Weights of a small GPT-style language model, trained from scratch on English Wikipedia.
Size: 16 layers, 2 heads of 32 (1 for keys and values), MLP 192 SwiGLU.
Training: a variant of Muon for these matrices, 132M tokens, 8069 steps.
Each number is 128 + 32 x the weight over its row's rms, rounded and kept within 0 to 255. Layers, rows and columns count from 0. Numbers have three digits each. The size before them is the row's rms in percent of the matrix's.

# q: layer 9 attention query, 64x64, rms 0.138, rows 14-31,45-63, columns 32-63
# k: layer 9 attention key, 32x64, rms 0.129, rows 13-31, columns 32-63
# v: layer 9 attention value, 32x64, rms 0.253, rows 0-31, columns 32-63
# o: layer 9 attention output (transposed), 64x64, rms 0.19, rows 0-63, columns 32-63
# gate: layer 9 MLP gate, 192x64, rms 0.221, rows 0-69, columns 32-63
# up: layer 9 MLP up, 192x64, rms 0.214, rows 0-68, columns 32-63
# down: layer 9 MLP down (transposed), 192x64, rms 0.163, rows 0-68, columns 32-63
q45 100:143164138144120136134153143114084049169179119114089142103107099101108140155142121141183162123146
k13 080:074106092120097128076153154116086132096157171095129168101128179089122114083110149116076116104128
q14 125:111080181053147109101159110140075142131148135069159132110116160108142169139132151102140157118198
q46 108:114171144116143118088159068138091119140126142148145110099109122125114127129116197152174085091151
k14 099:175161168148126135162132111126107157148093155055114133132111070112160110175188115152078156128103
q15 109:139123145112137163159127147138080129134127156167097100075172178078097108145148120162200165115101
q47 100:162147087104085137143162122159094134125132136123089088147125141100088144191118069126197124116155
k15 086:136130190145140112101175113108093174126108172136133190136100133162108065084115135157134165134079
q16 035:126095095153122134159146096161199127164094164104165092100142130124175085176172091166101115117110
q48 072:076113140157159117112170114114137115152117169144146110088150093181146053097088177091122054099156
k16 119:075105126081130132060142142151129090130144128149113164130076160131133114115085127076116139090182
q17 075:099150122139154127109174102142152079110102098158146148145161118134136174106088071092176091065094
q49 114:039083121154119149104140092111129129124149124152153140101068098143129141099092154126098117084145
k17 098:174159101134132132125099130091142129102138121108145089123192076164109163147161099115227093116121
q18 059:141147080115037137104165156130138077079102091175140149151108132122151170164145077111154104092169
q50 123:088148103127109147121127120091153094087164160203143113100128077131134120128144178105130056080150
k18 098:118070116159110124086138112123145123166166073145126122081124116161090121120106126085148126102138
q19 086:103072126131221111157076114157087114152125112113152157139135161160167101111073144167175145148138
q51 099:137176085099168089155124202152135099099126102078129149154188151105091131121149089178155124191078
k19 101:136098142203141120149099096076122185127129146107111144150091152105153133126090165142094126157091
q20 079:119112079152087092134123106139138094151105142159158156113162147072155115137173120153052115129082
q52 065:210142124164146090113091108195156061131149140173130123110078169153142140181096145146188136113165
k20 094:094104133142151140115150109144092099181117090030092131118140121141159115091120168123142113083120
q21 128:118094175109048155109071100065141142126126136096151140086128151105176151156173056163106082087085
q53 072:167052107152098096145195129100120160121090120102121134158093168132132101119132123172153140157174
k21 088:091154196153181117140124103044102175114166204145137112124134124082125125142156152132148145118092
q22 088:193192186112108102154140113192150166130145149129121118142151161115120133164180155105095144110125
q54 093:114094163158116068115155118116086097117081150121158106150181132140097120145173129142125071134089
k22 095:150129127139106087146107130106136169151129154164125140088141119152091125146088101169094125109052
q23 093:159110098131118164097149163119080108160175095133158139099146146130085168157196104149172172106111
q55 089:146104120178127112123095169120153115122207074187135103144140165152097117102163095072159094120130
k23 094:140076092134186164099151103159110171190110158109152176124079098142118126092040187105101130106138
q24 107:114169172136146131074153132147055083126137089131115094109165116153119123122180092150146147135099
q56 080:091140097093127175131120123159114146122116198037105168150140148098180113117195122114111152102126
k24 098:184196152131193153091118143112087161145109125126140132110186123106127108066089129139171196139110
q25 117:190110064123182123106140132150116104104154109101132156133097159136158124132138122099107188145154
q57 077:114134103172132113084148095185110152144213129175111053100151127114104117126116134103161171128138
k25 091:144139128147173120187185118111138151099141128089154124138134136128187029088143095130133100140116
q26 101:147199124144140087177085189157178146131133171213149107128176150157127131100182124141139095134092
q58 060:122133197136145100204116120153147063091099108101085081159142120093135129162144150168152157171100
k26 142:101174101174152148161085135121094129180124171107108183177153151103139121103109119179097150184083
q27 101:108102187161061147121097101128105143111080109101105176130140134122153083159092125171119134178124
q59 100:120114168142136060121148108099169124163090108103135105158127117184143103132045124147088117166081
k27 098:111096122174161113136089136145071083135138215115118161156128122061146130141128150168106123141111
q28 128:148199135111119135117169120145098120132120128158093105100119146076139130130122117144185134096114
q60 098:123086161109111153085159084106126158125113155140136149129111124129147139145096164096166160054131
k28 085:158147120153104104095145164119149087149115109098154110086105134125091131125174058128114085152111
q29 109:093152164111100142125104025125092143118083102099115142130170158076175112114107174159154136093122
q61 100:179130146123172107094165126169138145157099216095142075154138142120169095145087150077065089087164
k29 085:154113155128062117177115123063155142064110088108140093149112104125115164103226165176139119173146
q30 104:080123089116155152095211121109154132141168157148117213123145170164107170110117070107125143100126
q62 100:086074088191154126104130156120146126112128169134123168106085098194123076109099131082111092089196
k30 114:116146119163176118159096110112147104145111140173096150160151120088154149145128129184094162172061
q31 107:124181177059055127110166119126161183103106152139132147168106121106151141177175079113123128106109
q63 101:182137135114095134122156122162111128129107138136138136192080194102122096141097115131056238152135
k31 099:088159144094086127084168120120171109117133147125076143153145106140159137120168052096162088081111
v0 108:128091136171120128145145180143148144113124216071133154123179088172081059041153142130131121074113
o0 084:065082085136086177114091160069149145120103153101127125156128085144144108083139092082112036130113
o32 134:104122103119125165089133148104149145146102127112141217157129119143062159114094073136137120094129
v1 094:138100066124172157098038122099124137129124144105189056149141088154149104138101084115137157093148
o1 080:127190126117166078131133178135088109154148216141135131165126169129136092086155175151184103171084
o33 113:112137091125097175124077124098129060124128141128092127152181136124100147103117092120090144088108
v2 102:160136088158146142126154157152118130167205115168052188122164145086132126122126063142130143130110
o2 103:091052108153144168149159132089127164164129150112126155111136160117141115151111107163129105147172
o34 088:152150113190189120172201167128140112137162112140069151117132160148127093081188109157162153180105
v3 105:105162141086185100128141127152095113142108122173142148168136133146133167111159158117153154100061
o3 084:097161152086155080074097137142084134172121094118131142161103132102131126198149163132107167156162
o35 120:152160143098149167130112140156101157136118091149148072119137112148165183115121193175158118128123
v4 119:115065113164192148147153134106133130073176150091101134142169100107170112058130139103103150139080
o4 083:128157119130176146087157130153129194124110198057133183113148144128097147126139142109182092135096
o36 127:129088116202138106138140160102118150101148195134126075112148118154109086089126130102154102141056
v5 095:130156073126132196126147137066110140111140112176100155128119154168169153149135136134171105152131
o5 065:098118112096117179114112126115151122167113111101110066168133080147083154177128158104123032089120
o37 122:137183146110116174124125161091112149101136113177102128115143152106179116162073138087145098155144
v6 089:101099144139121125054121085061136175182121092117133120129114101163154142107113172191091114148156
o6 088:115177117090112094095147121088110143123168128120120156131186141131074194105124142091151142097157
o38 104:128139113109124150103124131120113168119045111078126143097157104131119097091104078149122140116103
v7 109:159128077174081082120142104064147158141108114119098164104149140137136078139106094095132166144135
o7 088:097089149079110110119157072151104195072094102066139100166107162135173128127120171088122116150170
o39 126:189127146151130188145100124082126132104157129096097186125087111128144163085087130123109172105165
v8 094:059080154175175124084172091047169124140117085097136163091067128145141152130126125128100110145110
o8 086:166136112154166105094156196139161144107105093115131110173108069118130132089134097094112168126119
o40 103:072107110082121163077190119078126138094112093102124168167080092171115125085091152127167156154141
v9 105:137099093127127092141123085047098144168168090145100166090055106113129117163138092108143106137172
o9 100:164136081132165067192183145117161153142188147104123142088065140117110151120173141092108115123153
o41 113:122106110095152120171189090101093141094118158108125184081112112080144129104173110200144103155151
v10 105:133144066164169092155103158099163135116145163109133081142118168159061095119146100079173072109132
o10 089:154137150098158106156211109160077125128157174136119132128130172131167099094136112135141139201151
o42 107:148188173062140147150140124141158147098123116127128195104119190117123168098118123125167095131156
v11 104:155059140126132170188122158092174111189160108095101095123189096086151157139075042078145069109104
o11 093:156133160100137133146146120122114144191157114152092064092113134034103108135133107169149129148142
o43 115:102078080133143146134157117075152101185132134129067079074123156084058108135108125201148126109121
v12 103:153145073067141094148109096047111148139128127143144100101117175081135103100111124133126162092128
o12 078:078130176049155074125110146163124132099101193147156173186111164111147112119098181148108110130136
o44 122:139188127045118115155179136104080142134133196146147160129102146079126114098155187174116146142140
v13 098:161098073111149123138138130087104137136093104099135103173100121129167156148086094147148119156106
o13 096:133157126169166103142121176158087137093134099074129118106127162103160105121156119106122182136134
o45 107:148158107124087143119105136152087134106168074132122089133066131064074121093099096169147175171140
v14 097:144131121158136114101168066125151138102150186135142100132149070108063100130134117161201095119115
o14 082:159196148199150059148125117153173139057100137149155141134103146123093145124142143074114156155176
o46 119:176155138166104152131097136147111121144138120146122173094195131095108158123107058155164185129084
v15 101:136112119119170081109089145094157146144152108162146173071116089130093166148169119148133068128107
o15 092:124112100166167063128117150168175171142202106130149129146127129117098132160137091095111066148129
o47 107:121133115115129167146117141137173127108157076170137160132089128112058201150134170095090107122143
v16 103:088122121133144109050180148127137089152170077123134104089160164178112096181111089156109126164166
o16 095:125047087071158109148180122192131157194091120087173195110083117148147124167108149160124095159137
o48 113:126129090116129137111163117178135092131116069075126146116160134164131113136086117125098145113169
v17 102:136059140166077213198124111114090117158148138057154076103143131104151103164131164121099111129144
o17 089:133115073142077115153125150116129053085184121154088155155146113152158123154117104067109179161089
o49 112:090106134135071175103096111045116088127132152083081122114116122068109099180146104143078111112139
v18 096:181174142138148113119152114118123065111134097128144102097100106137077195112146103148117111142105
o18 085:154118128083124118173160125097154132170188123183151144132104088203133170181158158104133062164124
o50 115:190189073157141105144081159130128094095175052164142131140085102146082153131124165103146216156094
v19 085:126153136120110163063116153130139116157055140098176111078095061103177165168082135104123125156099
o19 083:149137137166143107137146153199149162105076141136115118122130091162123061106102105112102129142183
o51 093:105188092129086176077099126153116080120102122106123133153135087102148183151152107100118123069103
v20 095:128147175092144117142146121122092121135166143048086158138133145075112134085045140104147182135151
o20 098:087141162118109122133084107128098107113125199121112129083109167065152173115151126103111145059154
o52 099:130108144132149110159116145133156121118133154107129158183077151136148136149107145057085142116163
v21 104:136129142113105094165128103116142184150092169143154132090080146107143132132138103138143147125125
o21 096:144178115082064177152129155117174150115084116162146162144138094163143127099117098095119114152114
o53 107:119152166113108149181122065106162148120132127148123104093107165101098121084105179177130152155172
v22 108:160102113138134105219127098136143151145151160110158157098106161175122070070110112136079114116135
o22 077:130113125151106133090106103093156146139150098136174197090137096186122047109129152125132121133100
o54 117:142085202146125180141170104084156174137111168122156151109068136158175107066126135167105112096158
v23 099:044107108081122127123127093113137165093091126135177100122131165125185160152136100117197091130163
o23 079:151134146117093152135129050122115117098175130101120130120102103137183109139084096119136180148166
o55 113:091152122063113142131184082213072140117150136140143116153147152106123146139102066079141099138139
v24 099:096131143147101072084162155162125152141163129145115158098149178141135119072058104086109143160139
o24 088:080095153095100173142173063072125156140169174107148151117121153107136077138095117157128111141178
o56 108:141085152163142050141141127137147184131126150123152118157147129157142126110030105089069163143176
v25 087:160165116197084168130067084122125145122129146151139081165114094062081116135159104139125134115113
o25 079:132170095132096175122129099082140125150162144161152139178166155101101073198139097113120116095136
o57 095:157176120155066156140092062126186097079142126173145145086176158096159165120190120154187110073086
v26 097:151103148166171141192131107127091172151093134130127103153152171126087145133091162140106169131129
o26 086:088118163142098179116126037118111157152099153095148117086121177136159136152097122173159072107150
o58 112:088124156109153177116104057133088128168137151102159104067109173097105178169141182190156136069108
v27 104:149179124085130128126083135156150131059085149110170118164096132122154106127139145148106080108125
o27 087:156169121096122187146078152109165128127137129164145050105140122082128156149199094147154124083043
o59 114:169142170105117108187115113232159160142105133102176095130121091115132157152154116132094072069150
v28 100:122173164084117152090147190085097155109147131141143149078124178111112174066079147121155092131162
o28 099:103132134141100102141139068107117154123085214099114106131192177156117071159155114125099113063154
o60 107:124124102098124102172182173131123165107171069130155167169116137140079123151109101040094116168151
v29 092:101143029122153112122138131156169102189138204114128138144129168079120117101139115117102093141152
o29 079:179101186184143085096163096138157134172191092135157116144108065134090134139131107097083151107177
o61 108:179188061168151091135164144182154109125150220115086116130136190147098116099141132109111154129192
v30 094:161130153160153081104137102140121051150080171153078099121096189085119174154181085098157100076100
o30 095:174170145087167113140140175169146101090161110160114163163103142202195146104060152059134138117162
o62 091:147147166125166051115178161158112158096146126175084138139105178082118145132150080190124151129153
v31 097:103143133137111098150142146168159175155097098144100126131128117179126101107150123139085157115103
o31 072:090069093109106088128143121147136221186116077118105115113148123106173098138080107155126102174103
o63 119:156166195092102130105100163144122133119108153171109121053172132126196102105132122138075204154096
gate0 097:123164111114051190122164138077105152129071155091074148186132128130129128081070122117130160133134
up0 103:078163163163134143130135059126145089165083144182176041118157107134100117062113122090134104128109
down0 102:163150118133082155178091101111101187138131071107076159149121172116090153143130137149142157091147
gate1 103:142176114064092130137120132170097120061157177111097112129044113129145142109129130134117134177095
up1 118:147149145105179136111183193140089148163092114122123073165089105142148088115166117086136087133149
down1 113:122061124158157143061152162173170158130125079115095177131141103092145135131112115120141103089145
gate2 093:098128120137147189177140086123108182140106155137155095140134111073172146107114142114108041057117
up2 102:146096125164123147149173130116143142084162131141067141145159112108134142137162150086141152110163
down2 100:113156172142102216152099116069118172078145133086125110109128125114100172162159103099113106131183
gate3 099:096151137075094118128129151115187154064101182117107117154079150103149134089104077113137094104138
up3 100:120132152096176141134154172128168191150111183107081131112186170111132109105159134189069097147147
down3 101:127090100173153119112128120141151115095082154104148181156097132182109107127140119160156058111128
gate4 103:167128151102134118112178155093131170120103138090124103136091074114076092119096089107112157146053
up4 104:148142198115069094128190151176111137100140138181075105151146123101139131136125181157156138061090
down4 107:110107093158096107142119142099117098129110111119097136215128081113094080126082105133100144153163
gate5 111:119142109069068130184129198095139132083121114182126112165136201110113122095143048085081147147110
up5 106:078091113161131131166121081068189093180132099098129114081118162110107099159118157162210111123151
down5 105:140177117107145104080106138098049096148114177106061160132188104164128131115123136171152127140052
gate6 090:111082073123098093097108123074137127141129142077117212095100093094138102156108127183085125073131
up6 094:142121122185177123105084103129156167155133132114113126174117095097157118084093190138142085080077
down6 094:142123032124129096203087098132140143100172118094154204135112113103137107088141142136112102154123
gate7 114:094150061134122110115136115161145113178151136074133085130113122096075080178087148160088145139128
up7 115:138190182105211158100153160132107152122060136110161161106164150138137174093137153090131114129157
down7 112:201131153117154205079127131150077143163102138099095159133139119172113092100141176095171111091137
gate8 115:169160126132150101168106161141190217126109067131132138177151119147119083133098142093081100150098
up8 113:068125142133132143133136086134143158093101072117099101166072198092102056067141130160091072124094
down8 110:129147146098176158177170149147167219141136092152156125126102168083190084120085083104117123144121
gate9 083:114100136172158123111148148146195087190126137136105157086142109182101108113106132136128095115073
up9 095:131093134173129122118084120107102148183149176175164127096169142196124084126129091062146116182121
down9 095:105065089148095156127068095113132121184166134209136174097112157169142081134076158094157124171128
gate10 105:173155148173136113171188146111114089159062119152086136170142101137145188101120142148139137148078
up10 112:117181118121061096078114118111206085141116128143142076132157094134100141135136133173078172159120
down10 111:159119187139106171126181124156163164091148096198123168103158098105141141170084160101156169125116
gate11 108:151141150071100144130140107121129118100082149133135208177130119161122110145145188159097157125166
up11 096:169116092121130159129063142176152120108171067102104113168144111165139049059168139135159163156101
down11 101:055141093119133101138138148120121173150163158157127086106122141085109129125080131101085124095135
gate12 108:143123125081074141153145077165164176129156134098107141127158144059158106160112110156117156067087
up12 105:115177100076168142107158152100136121150153136137117130136150153130196056132069082095104159180190
down12 094:143133123198137123152148168124105143124096124114146136163102123116088113134106113127112132098169
gate13 095:170153180102192084107130133155165148132129101104155070151094107128129148095114128120147174081177
up13 092:080153180156137075102111131148110071122175089160125085100140153108145146156077111113149147091083
down13 094:173148117101185188099165127086135233115130099089156114151132118112109117120153099136122174154168
gate14 088:152077116163103162145120137126163150156106109136125191162089088055097156083116101155174176120152
up14 105:179134115052146171122056126084091124133166110158105133138122133136139130083125091173069112156146
down14 105:123136086174097098127145132191204122137105144124146135090121141129174118125116140073127146117139
gate15 110:105117147185107155147179085079135103096091137131121127144090095141164134161110134146179136155072
up15 112:163123141158174110093182078118137145197085074114141133170145117074115146172066133117152112099055
down15 105:103126157159169099153143061105120138158079084123112128122107069138089173138115109124074110147105
gate16 109:114082188094160163167121168091172153139152094168159121130136147077148130089109133111119119066138
up16 105:144136117129082107114156115156108148162126092098134191091166103174077124156086157154131124176089
down16 100:092150085106114086140119155078095059101155205126161137089140155176140153146138113073154128177117
gate17 097:101138080122064099134115113138150062119109159096146136147169118174118113135101094138064069188145
up17 094:139176125101094115069153111078148094154143114111120109091130080151112087095097152125120140159084
down17 089:138154109103093138130169110134155174158127142135119137108158092157130146122052135093084122194107
gate18 103:165082096112138125125130080121160141097115128122107128095129130103185110157081145189121181124155
up18 102:117157192099097157082118115181090084150135122077129117170147126089165151084091102168095137156152
down18 094:098105149117104133073078184081114095140080188153141127135145178172176154164092142102161070122081
gate19 088:142135150140090120122174118137156202098127104096090169168090091146118083163187135141117180131112
up19 100:144167158150159139122082114132182134107076097102165121137097079158150080131167094188093082113228
down19 096:131090101090157169142206135127141076146174162129170156088148215125102127107097144089135123110053
gate20 104:133154075161125070161150112117156085145119084125125110146102102167075143142123119116155152161105
up20 112:135123114060130152125123103124129099168127067138069138164102140090198116124110129141168101147122
down20 110:179167099109177137102166123183148094109156113138089110092129138118095101159179148107152195072200
gate21 094:188137099090134059122203152105128148049113106109094162161135106119137118141120079105130163132148
up21 095:116077098169156148108102095101131089179169137150129082117104159125083186197131180145160126081169
down21 108:158160102107097110087141137156114112099146066157098190144138168089142119111132100129141159173128
gate22 095:175127124126162160136120133119185145126127125096103130177109091171143160104150115147141160192117
up22 096:220088126100130087183109078147151132122161150124116088150106060161090089093149179154103155160120
down22 096:147142134146143135135131131064113101083152113074193123141117120090158110112059102133144076139135
gate23 104:129148147086099095177179125159148188166141117149158117152066163134115108111122133142082189145143
up23 094:094185177076152103158174157139129120155111105117128115087112170135142114116063124137176111116115
down23 112:127089066150078186116134111111119109101141165116147134158156104136123122129198104144115082130105
gate24 109:124078121127089164152123117088086221120105174093122111159153167111157168184175093114107070126135
up24 103:171124130141155176189098108081104158096136110073108157120101152124124151142141119123100115116161
down24 100:130149118138128121211103113062139149074139124137138152056095164196112115124090119180138122174140
gate25 110:120173121118115083175163109113060125170131101146145097077114071087090087172153110130181148132144
up25 098:119098122144127112164132106166055154169125107065155160159102092102135076140115122062153150173112
down25 110:138126148132107163063103160067179131052138167067118217179137134141141161062128132166083152146110
gate26 113:120096174066137168106125082099117176161163123077098187152126187181177175136153124180124140158100
up26 097:098181122151134110131112075158123168106194171150165089128074118119141098094115135110130099164150
down26 100:125170161131149068151118140166122120139100135096116134151138138199101142093134095119165114131083
gate27 100:128134143168106104146149127088132102125136166067134212112132165137065140116146177160146158142091
up27 087:082131121071131123113126093082130154110105109128070054100175174101135134132128069156166103115125
down27 083:124084123201143158153100152139164139115181102095147163172084129181088086100130196091093150162085
gate28 104:156155101146138083148140103158130097128096150117156171124138104129058174166058106177153140116113
up28 095:198098079090093119111177130095152131185128187129141122134157138148097065137144141189081110147109
down28 099:103105102193134170113117051216085123110129113124152133162142137108170159110100116103115153092168
gate29 102:131149131136139051158163106088112133121124061122127110156105072132059115167101140134164156127138
up29 113:153162160140098086125178080136070139139107147086133159085180126144118158132144149183193096135099
down29 104:168152157105172140135178123142085151109099112090143119143082114140078090121128121077160139057197
gate30 103:158129160139115128126139168074168125152097073148143118137118144121178111104175097121122090142081
up30 110:139144130150108131115113051151167072127152139150144062134137201140117128092135153135086169127061
down30 103:086088104128121119118124095145123137106126170135099093146122123128090151108073164083085133134135
gate31 083:156121133124049149135176179123133113149082174143148049111096166118159130147117133149159078087089
up31 082:115084085113100090157138134151156079132123120167087111117091067171114167114094128104139204165152
down31 077:135177161070081092134120122142134128121144130148088084093151169081092108121180065095166128152148
gate32 099:123106128085097061125088140106098154136073112103139118135065108163169168132124105155086152063093
up32 096:166159141133104210120160166164087099114095115102133145108176097105114127075124122177114168116126
down32 103:134135146185136128134069092117136121151204140157148144098148181073084086098118087123116094239128
gate33 101:140124178121140098143166073063142160160171136164097086146174066103114150136153184079122131144095
up33 095:138082088109147118075106074114088126161118166122095156099161161135140128142125084148079107128126
down33 095:107110101104152107142156082147070213112196121132073107157229117151100086101144142088096131137087
gate34 097:162178105122146221094115152146122117074160135168145102096108143125156125175074175153125152091089
up34 101:149150170123165134084148168152126164127167119123149145090121076119162166157098126137134092108172
down34 099:159110166131137106011147122160163161094124087107139090122091162156130132130117103179137106137163
gate35 105:093114071085166084161150139116152188105134106106101166212167137116087115132172117152155098118107
up35 102:069095169101158142100061112128122168122144115106130142069085163071186164148076165142115072105144
down35 098:174107079125135110175136173092157097138137154097116143133161128133152109129111099142180137148079
gate36 083:126116171125138165135124140116136175109101133093094058093148136059120105070082072195146089122143
up36 089:141140225141103155154191085082107089147138085161095105092161157106146146153170087123132152114114
down36 087:104126130098130107144105144112153137125118079152144199142098072191105202071220192134142174132128
gate37 114:134117154195149099171128059144112125126107141076120119138103151084119161103084136068150144145103
up37 109:132096171106104103142116169084068126052118104079129091140137171099136090078098129085109137141183
down37 109:101171082079113081089108127198122222131168141146126176091122122153110149171117149136084082060136
gate38 096:092114191129125083155120079109057100127097161088145148087175194118104088090076147157088122110103
up38 097:130145129139109072206106164115095179069126076115132089105132129139124146105092110140107176150119
down38 100:161160175139120147162076154105089170072095183120154108055107103151134112109088105120157140147140
gate39 078:163131135111086123162103069143109133116100144157140110201153185097120115147100079097155109121155
up39 095:131169121144179125100133111078174115109079141080086107167099106138176174119135185125133150115120
down39 091:147118143113083143085127117110122133138110168163215128086167181161169149113093124142195094139079
gate40 113:162112150136127095144146165134176113154110126186129167145078119158124136102164158202116157104084
up40 099:153130103180098098131134083147133064078102158147119155138157099095069127110107084169168199142142
down40 101:106122099124150147135078100168107118129148132060090044109100126096146090124103109043131102126117
gate41 113:143159110182184137185141206093134128095091108112122089132126064155100136108103138157104088136097
up41 108:105102110077123137118130056114097132080124153165147077137163171171146124062106075169094127135124
down41 110:199175089162161117163139203064112144147146078127134113138121084138104113076141149146130077179133
gate42 092:119152175125115102068148100145114152118096081111075090139112170120109079144149120146104108152156
up42 107:114095172135129089167165130122058119121095158164171153085122179067205121112135151108130152140133
down42 095:107149130079129139062097123144166104131152166088040183146127116147087125126088116115120137125181
gate43 088:194155120126158094159093155116115161153136161106149165093145142124155131096082187110158118141077
up43 096:161113148113079211087147145148122109089099093122142103172107198098127161120129095125121100115091
down43 095:082112156105118195070169110108147121081090147112118064179164154144098120150141125105151101134139
gate44 085:176168196138124135111103161112114144130101152092149157081150184112144142142143089140145127188146
up44 094:140098127184098128142161120080160130152143113134128154128137078126080133133164167188146111137075
down44 105:141162116140146092146200177175115137147117164093102186135136161094110123172109119147157161169123
gate45 093:155149118158124173087185120079146186119132122122153157104151157110045163129093098175117138146102
up45 095:124133173088098104156124106160187120144135096132133125129139107137172056174124164129093140187051
down45 095:155171137110161134125161156112101155095096150074162187116152195097085188110077089156168133112144
gate46 115:098149197072115067090134111129096132155136098119135154169174101082121100097056153176127088118142
up46 107:115126199090146126084087156163111119133154102138107131050146156060096152126082139182159071141111
down46 105:134129192130155080176151075125165138176140144104201132134167114087131117153171131114083109109123
gate47 110:126106133153121084147093127163126172153192146094112118099149149184098092126146138129110180179095
up47 103:190128150083119147160114101139113130137159117140225109147188148141131154191132128112160122117109
down47 098:109192174163110171144151131081089178126164071107114121143127119161111208086099144097095111091168
gate48 105:042105130110108105133143129119134109114145174129111103155102106104104145167096104144099150090115
up48 089:105113130140121121117149083116166166088157121161161087129120094162102044168107068182115129074121
down48 103:068123129126104076145111099173153143146146167154166066109115167051090080102084122151066166098091
gate49 092:056055088105098097155164127114092183099115126144145123114115159191155115151158095157054145115133
up49 087:146138083122147159182091081129173157102121140113111049128157121177079137102066110122059097181148
down49 092:087180088161141156125147125157117115064159157127067096092121112110134157089158052142118129203233
gate50 104:097111087151103122168133103128097182060098167140159171094142100111098104131080131154130140167127
up50 101:094130130153139136115123079151133146111095126092174158097099091119077197166118172130240116145068
down50 092:121103172083101202179123054151167153081116108095119180160121135142111154112134082140164138166098
gate51 096:105065116144139071127192119101135123092118185077132122145080130096069131120103119150091140149108
up51 100:159078161169119134184100058157168175092129059101156142136114168127120171130095098130089097114079
down51 100:137173186126132168113122106126155160116127102097159172105123087161121190165151086192190129102148
gate52 110:120131141172089154134110137103137114116159143120141135125109154086085162125128084111106164137088
up52 114:129164131110151175132112110147097175179141126127206128083059090124090109139097165181124194130138
down52 100:109094092134156179149087199091106161106127153100121129129170082119126130153098133136166085163068
gate53 098:076124092110149062157107147083118152074091112084124119105170170172146102129156111166106096113145
up53 098:123175111103180085058198168122161085135094103153107098112139131119137200173115161134130067134137
down53 101:090110117110137105118170100205117114103103065117139170158136115122091161110131178067136126079140
gate54 103:177114162059122141083144176150077072114081137131124097113151127154122109136125139191133136117130
up54 096:135116114096118130108142135154104127102063077088131104189114125102163067059147126104100104156042
down54 101:132099117187146155194091071133163208136182099130125184159088111134090122148113104139110113128137
gate55 095:191117117119065171123137100212130152121097134101110097132144103127141103121151134169121149133117
up55 109:167087191153064073157178111079141144117132099076142140095114125080093120150130138107140181154107
down55 115:097130174146119123118159119144142119146098165118097178138118127099159112132163100200161180189090
gate56 087:104086136130209120091174121122163132117061163135166108139129126112196085090131138152147113130125
up56 101:108096108125093183145113115168185143144186183109163158111098189125173090196118128103131181159075
down56 101:137160140129090157103103164108147144153189105098168095149061168122090122147104146088164203120121
gate57 100:131195109081148166155092151148121074113164128096133083118101146112133170105137093158163127114082
up57 101:092177080116123127129151109140118078205145105167125082166130150144090101211083131111118084169097
down57 100:105146092102132191133130126105121070156200107111123156152151132112142104077126204135111099090133
gate58 093:159086110092105161139086153086153131123061157105119165119095097143185129132119130166105174135149
up58 091:120049138185124097114111122082159149132107120106172136119153123127090142157133138145162120107177
down58 104:122082112119102166125120134109144103121107138155129190090132170151125096106147200089159110102155
gate59 090:181074126094090115153086070124110088105106113131148091071138172111100090135093133185155170094112
up59 090:070119084145112150132189102159086162146196113131131115106133161110154142132170107091103116141121
down59 094:124179110141117157108040182091139201103087142178124103112158078146161153175118158119097112122130
gate60 105:137130153116088133139106085096103132147164123099188136112171160087082160140072168117100142104149
up60 107:113153143181104144109102143139105119081093096123170137123147171119162116140130177073100157159158
down60 099:121196111142166106126144105098149241122135149152101157103140107099178104137099132082118164102122
gate61 100:116128108141168084116114129116125165103159073070072120148127122123068120129162085143088120107137
up61 099:087125118143165119195134150127087082123121118120135202128172106112131115165078118081150172032094
down61 102:156151100119139113084092162080122116075171117053088115198114143169130124120138089137097111179142
gate62 106:165160145134090049073152174143131091116155094106154156135128121141109120101180090166174143136160
up62 105:195153075093163150208127166099138141133112138131063091162139126107144168111104124103094120179152
down62 100:122125164131107085074110133142081098106132077089112160106080159198128133091166151148152120101158
gate63 088:160177092106094118177115106175161090126098119110130076157094086140071140132162151157101152175115
up63 101:135177122130135135142125129116075145136148102181138102135103085196131101100136147132065073198195
down63 097:154114133117177163080139116136120131121116100100099108140090143084058169138134132127155173078166
gate64 102:134070134078128133164104175097129096114091137080149110166063120095183166111122083106051149084144
up64 110:137124123145163153087126136126100176116124183115187159050127127074184146137142122136157171162089
down64 109:109115157067083041132142106099118091098087128139132116088081151184117129122163111114117079119160
gate65 092:104112110125062112162090097161122149113195135129083143165115124119151073160087104099113187137095
up65 094:117132098137155140143125174101139157181168060116123125085114089089090136200144117146098098189100
down65 093:089082099169097056154119092131166151166201128107134099130135156092139111134152100122048131147090
gate66 092:102173190084109166098111143092145161162129178139149127119113102141107130131098158181107117141169
up66 082:125104041227105122132105132174136096088148115118098100176127078145098158142140165115188177133135
down66 092:118137150060088125133116119102121146160096062116148094133100142188120105138125123134095097114157
gate67 092:142144138111138111162186166139093098149198098118120127126132127130090129131137136204159180079151
up67 100:137165146129113094134150126157107148109080112118093063082158095139156096135165152053138131184159
down67 103:154147130125137095188121152155135108141161129146123187134110137099117182141168133206164081080144
gate68 103:098151125122132082165163087119152071073209130111085115155127149131124060098128091086090138107135
up68 101:128140104127122131140120110154111102134091072093162066129110092135140101148149111109146157067116
down68 096:155116106139126181092126121065145171150100166141162180059131083096132095214110105116101119176124
gate69 100:109083161124125117155164132106042100084148110094104116087070151091189145131153131138098165126116